{"hidden_act": "tanh_gelu", "positions": "learned", "qk_norm": true, "init_std_up": 0.0168, "learning_rate": 0.00701, "z_loss": 1e-05, "train_tokens": 511700000, "dataset": "wikipedia_en"}
Each number is 128 + 32 x the weight over the matrix's rms, rounded and kept within 0 to 255. Layers, rows and columns count from 0.

# layer 4 MLP up, 4096x512, rms 0.171, rows 67-72, columns 0-255
[[110  67 164 114  83 136 138 128 133 163 112 209 133 134 129 148 141 158 177  64  64 126 152 157 123 157 133 136 124 121 155 125 107 135 158 135 175  87 113 116 155 176 133 143 165 144 194 132  89  81 120 134 170 118 103  58 142 120 102  83 113 158  89  95  92 120 134  75 168 178  90 117 121 104 107 159  81 108 146 125 125 162 155  98 144  81 216 127 117 144 102 102 143 143  79 182 168  80 121  91 115 144 121  99 123 153 138 120 128 187 129 151 140 119 141 145 139  98 126  80 113 143 117 132  95 102  90 152 152 134 170 128 112  88 121 121  84 136 184 107 128  68 125 123 157 138 104 149 155 128 116 124 106 204 110 135 151 123 152 143 134 145 147 161 157  93 124 170 114 159 125 122 139  97  80 154  91  96 154 145 200 146 127 101 139 113 109 208 109 163 171  55 104 115 161 101  86 160 122 127 162 110 171 117 133 139 142 126 113 133 127 193 117 154 144 147 123 153 110 142 163 143 125 126  77 133 107 183  72  89 140  76 100  95 126 162 138 153  84  95 125 139 102  67  89 136 145 159 106 137  78 116 108 119 172  94]
 [151 121  97 182 126 135 112 105 173 165 127 182 122 158  66  98 121 103 169 152  87 114 169 139  57 162 145 128  55 117 158 149 167 179 139 162  92 138 146 184 170  84 127 114 129 129  99 110 147  94 176 101  95  77  91 101 109  63 140 114 128 151 129 142 175 121 102 169 149 180 141 129  86  95 129 148 129 132 146 157 147 101 145 217 109 149 115 127  99 141 140 148  96 135 134 133 134 118 130 118 127 151 139 138 145 100 119 150 193 148 136 119 136 133  96 151  87 146 120  92 110 145  98 195 162 108 138 144 112 104  87 102 133 117 124 150 124 164 145 180 114  73  95  90  63 104 135 180 113  83 131 114 109 159 118 151 124 100 122 133 151 148 162 178 150  92  68 177  95 125 130 121 122 106 134  92 134 118  53 157 150 122  78 146 147 176 160 186 133  85 164  80 163 140 112 130 154 120 171  99 134 101 148  74 105 132 104 117 161 107 157  96 176 115 149 145 124  75 203 129 152 139  68 167 126 150 104 109 139 142 161 125 119 126 141 119 110 157  79 161  99 137 162 150 141  80 112 132 157 154 153 169 171 125 123  89]
 [ 85 146 106 118 127 121  99 166  84 132 121 164 136 125 130 127 128 126 132 136 135 172 139 143 115 133 130 139 113 158 101 111 119 142 112 112 113 158 126 112  85  94 100 150 112 121 120 142 127 134  79 138  95 144 178 119 167 111 191 180 118 100 136 104 131 116  96 112  86 143 133 126 171 124 118 116 191  63  62 146 107 119  65 163 110 151  87  93 140 109 154 111  88 146 143 105 122 171  91 104 156 144 133  55 187 142  87 126 160 139 125 131 183  97 112 102 144 130 186 140  75 129 145 140 160 127 166 152 132 124 172 159 147 132  53 107 100  69 160  89 151  66 104 123 124 120 128 182 161  64 113 207 202 150 141 111 128 177 123 101 100 129 115 171 134 109 145 146 137 114  64 126  66 123 121 111  58 116 139 127 119 112 111 123 124 171  95 114 110 136 117 153 126 105 175  85 101 142 162 106 106  92 181 128 161 135 127 100  77 153 153 136 163 108 105  95  64 145 127 141 128  96 157 138 124 114 179 139  80 123  48 139 115 116 114 108 145 102 125 104 130 101 108 136 179 180 104 120 112 112 114 132 168 176 128 130]
 [ 85 157 142  88 130 126 180 129 154 130 128 123 127 163 119 131 145 120 150  43 144 134 122 134 167 141 108  39 157 146 123  85 109  88 119 136 109 162 106 153  99 148 168 122 176 123  64 163 163  53 128  94 188  80  54 126 140 133 121 168 113 113  64 177 128 129 122 138  88 150 136 110  50 155 159 175 117 185 162 103 101 167  95 125 157 112 127 120 143 180 115  95  87 208 181 175  92 135 143  64 156 145 122 146  95 135  71 161 135 132 144 117 159 143 168 149 189 113 150 130 126 130 124  87  92 166 132 107  68 133 144 203 137  88 123  75 116  89 158 128 111 121 128  86  97 126 112  78 145  95 112 133 183 111 128 164  90  83 161 157 144 132  86 138 105 142  67 124 135 118 119 153 151  95 127 187 137 162 151 179 182 174 143 120  69 130 137 159 179 157 186 134  98  79 111  97 171 134 100 141  80 145  95 111  93 141 161 203 134 153 127 139 155 118  94 160 194 142  80 120 117 153 110  99 140 195 146  74 157  91 173 138 136 163 110 155 123 112 126 110 139 150 173 141 131 127  90 125 131 144 167 217 125 147 121 118]
 [ 95  97 142 154 142 124 122 111 126 167 138 123 162 163  75 129 126 147 124 125 162  63  66  80 106  93 119  67 107 103 151 116 181 144 114 141 124 134  73 118 101 139 194 131 129 114  69 172 124  95 164 122 141 156 162 165 144  92 138 127 137  61 165 199 139 114  89 138 153 137 114 181 122 111 133 105 128 178 138 132 150 140 152 148 120 158 118 162  78 156 100 106 134 149 119 137 132 143 133 124 184 155 134 146 122 139 184 113 110 105 173 128 127  51 121 100  53 118 144 117 107 149 100 145 136 135 131  97 183 146 169 139 138  81 106  53 127 162 148 121 128 125 131 101 146 120 101 117 101 142 128 155 121  97 113 144 146  88 164 152 103 129  93 130 175 109  85 118 105 134 144  76 119 120 134 113 121  69 113  70  94 148 105 117 176 141 113 151 160 135 136 118 152 156 143 101 117 103 165 142 132 148 138 124 120 170 106 134 115 115 103 124 141 113 150 132 102  91 102 105 174 122 103 112 149 127 141 126 119 206 104 112 133 106 191 108 122 102 112 156  68 146  88 121 120 147  39 199 122 131 116  87 143 123 135  91]
 [171 144 141 139 100 136 167 136  84 116  75  63 120  69 140 149 103 170 153 133 124 109 120 161 104 155 145 120 174 154 155  90 200 113 101 140 203  98 122 197 145 111 159 128 105 156 102 138 141 149 119 137 166 174 126 160 101  99  88 157 162 129 104 114 105  73 178 139 176  95 160 147  77  59 116 108 106 120 117  67  98 125 117  55 155 133 116  63 160 111 119 158 138  97 128 163 155 161 158 120  98 111 171 107 139 129 128  99 151 103 166 107  83 126  99 118 240 129  75 159  89 146  79  93  77 117 148 110 157  84  95  90 146 137 104 180 122 101 132 161  90 133 137  93  96  73 160 120 116 133 162 143 109 179 107 127  82 185  69 142 130 115 123 116  92  72 157 124  74 171  90 124 126 149 102 148 149  95 120 168 141  89  80 148 105 147  81  96 149  93 161  87 115  65 126  75 111 150 132 152 128 125 138  69 145 151 139 116 195  65 153 112  90 216 118 123 169 176 155 160  89 169  78 172 155 155  92 102 117 174 162 120 121 100 169 102 101 103 134 185 126  79 137 149 124 142 130 130  70 112 103  98 124  99  98 142]]
# layer 4 MLP down (transposed), 4096x512, rms 0.174, rows 67-72, columns 0-255
[[135  72 118 105 172 142 198 108  91 127 186 199  71 140 142 104 104 157  60 129 210 120  66 131 179 141 147 136  90 110 148 167 117 118 126 101 119  85 220 144 127 148 182 111 194 109  97 143 136 118 116  89 114 111 150 142 179 115 189 140 118 186 115 180 156 118 102 165 125 128 105  73 107  91  96 139  83 130 159 164  81  82 108 120 104 144 110 181 146 155 128 111 112 183  76 101 123  88 134 146 180  80 117 168  80 127 126 129 113 157 136 166 142 122  60  77 134 162 201  70 132 129 123 113 144 127 135 132 103 131 121 137 129  90 137 107 141 145 117 119 113 161 103  95 169 139 104 159 100 106 141 178 125 122 152 143 173 193 134 120 118  96 128  99 105 156 169 136  85 125  81 176 107 128 181 169 152 139 122 113 129 132 161 164  81 141 179 230 131 107 195  99 107 124 119 179 177 130 133 102 127 134  60  54  85 115 101 155 164 107 193  86 131  72 155 158 139  70 147 145 107 112 118 155 132 178 146 130 135 129 124 128  91 116 122 169 144 140  90 164  61 118 149 108  88 128  94 119 144 153 168 107 105  78 171 113]
 [110 109 123 151 211 138 159 145 153 119 149 121 131  46 102 139 146 139 137 150  54 105 155 100 124 136 155 146 136 139 173  84 125 127 130 119 103 105 118 106  98 126 130 142 160 139 113 147 116 125 119 101 170 165 103 165 211 145 169 127 136  78  96 163 131 132 164 104 117 145  93 105 147 174 136 100 137 162 133  98 108 120 178 138 145 192 136 128 144 123 116 169 129 116 108 119 140  88 123 102 145 119 169 123 109 168 143  79 122 201 127  94 140 149 202 169  73 165 130  75 122  91  92  91 171 118 120  74 141  98 150 152  76 128 140 171  81 111 140 105 164  95 133 112 165 120  99 152 111 125 201 159 123 171 160 163 128 130 115 202 162 134 128 169  87 135 172 138 158 150  63 117 107 113 113  73 164 107 132 131  91 142 121 109  66 176 135  85 139 121 124 156 132 116 147 118 125  92 127 111 155 187 151  61 142 114  99 108 131 136 163 141  83 123 146 145 150 142 190 134 137  95 201  29 114 117 165 197  92 145  75  88 197 158 103 118 180 136 142 131 142 145  89 129 152  96 142 103  49  96 117 145 101 140 113 154]
 [161  97 109 161  60 105 133 122  89 109  94 129  80 172 121 148  85 130 196  71 159 106 114 130 103 162  92 131 137 106 146 138 169 118 151 145 103 157 161 167 146 151 127  88 113 130 132 110 104 134 132 155 122 122 108 129 165  22  84 110 139 151  94 121 105 148 110 183 165 136 114 135 126 122 158 107 119 100 107 143  91 108  98 106  97  90  95 141 149 137 151 124 111 125 143 110 132 132  98 117  95 122 143 156  94 123 124 142 126  75 120 150 139 120 143 144 150 108 152 124 124 129  32 170 118  87 111 101  80 181 120 156 141 179 114 106 109  81  80 122 148 105 107 149 103 128 127 144 141 217 125 104 112 109 116 168 145 116 201  97 117  89 119 146  79 114 163 186 160 141 138 107  88  72 108 136 125 141 111 129 104 132 115 157 113 134 144 157  75 195 125 132  91  88 116 159 155 162 138  73 100 127 137 187 111 137 117  98 157 183  71  71 144 153 155 164  96 147  87 111 122 181 114 166 157 211 116 136  90 134  85 164  71  66 103 104 119 196 154 170 118 164  98 129 129 151 114 194 106 137 128 175 133  80 134 159]
 [176 144 170  57  86 101 157  73 102 132 180 151 147 160 108 104  83 179 122 130 107 101 118 157 131 103 186  52 120  95 174  93  87 118  75 191 161 142 101 115 130 110 138 102 156 157 100  96 148  52 129  90 136  35 161  98 109 153 103 153 118 113  95 141 176  88  61 106 151 116 112  90 126 103 120 105  99  58 102 125 175 121 134 151  81 141 149 115 139 171  86  81 132 201 127 122 114 168  91  65 141 118  97 108 165 149 127 170 173  78  77  96 150 175  92  73 128 231  88 104  74 144  94 130  98 155  75 117 148 131  98 182 169 101 191 110 145 163 132 157 118 112  96 143 119 108 120 152 122 101 112 143 118 133  63 117 129 161 164  85  84 129 127  86  66 106 106 140 139 124 178 183 139 137  89 128 103 175  79 114 130 133 113 138 133 150 119 127 177 171 147  97 142 152 176  68 117 135 121 164 128 166 120 139 131 137  80 177 108 115 122  99 131 125 127 168 120 132  86 133 124 137 124  96 160 106 148  59 139 128 139 182 120 187 125 169 149  67 165 114 102 127 164 181 160 137 148  68  82 131 187 136 142 162 155 160]
 [156 136 104  62 159  86  77  92  95 127 132 125 185 136 118 120 101 176 130 133 132 106 134 117 166  58 145 171 132 105  86 124 159 123 108 144 111 152 142  98 122 111 126 114 166 175 134 129 148 105 144 111 163  70 123 104 162 183 110 117 152 140  97 128 158 117 135  69  93 165 101 217 177 141 162 115 133  97 138 146 106 163 106 140  94  97 137 141 107 120  83 155  75 158  64 116  80 172 136 148  93 117 147 123 151 149 138 141  89 173  91 135  98 107  95 109 187 129 126 161  83 100 142  89 141  97  80 131 163  67 126 135 122 108 135 124  41  79  89 124 127 138 106 126 159 128 137  98 158 104  84  91 101 120 109 131 108 152  89  84 132 116 126 167 162 119 104 151 138 148 190 147 146  83 169 147 105 164 103 126 113 113 185  62 101  89 132 142 138  86 108  85 162 175 149 123 113 147 125 159 114 162  95 158 131 146  72 116 120 164 167 155  96 175 135 150  85 138  57 147 195 103 103 137 115 151 143  72 129 189  97 159 175  96 150 102 127 155 142 114 124 171 104 101 156 132 133 179 170 104 113 121 136 109  79 127]
 [194 114  70  98 176  99  82 121 156  21 162 167  63 119  99 120 126 120 154 108  87 145 148 168 211 108 142  74 172  72 127  91 138 116 128 139 131 102 112 179 171 101  93 104 132 131  96 114  74 113 145 106 110  97 134 140  98 163 166 165 126  66 136 112  93 116 110 160 126 101 160  66 126 100 125 162 133 184 186  79 139 121 118 123 123 153 146 156 109 112 149 151 149 165 105 105 113 172 122 136  83 115 112 160  95 138 126 136 114 175  97 112 173 142 102 199  88 128 178 181 105 143 141 157 114  60  61 109 104 127 131 128 130  69 105  85 125 185 137 134 142 195 157 119  80 170  81 209 104 138  62 139 164 154 142 112 174 105 146 127 120 142  56 118 181 125 173  80 116 121 149 139  81 100 163 154 169 102 141 116 134 118  81 139  79  59 125 138  71 120 155  80 143  97  57 155 157  88  98  76  36 103  79 128 112 177 180 144 160 126  83 116 186  86 146 152  95 122 142 124 178 151 129 114 138 154 134 136 114 147 150 162 167 165  88 118 139 123 159 105 100 188  99 168 150 180  96 106 142 164  84  96 118 136  89  90]]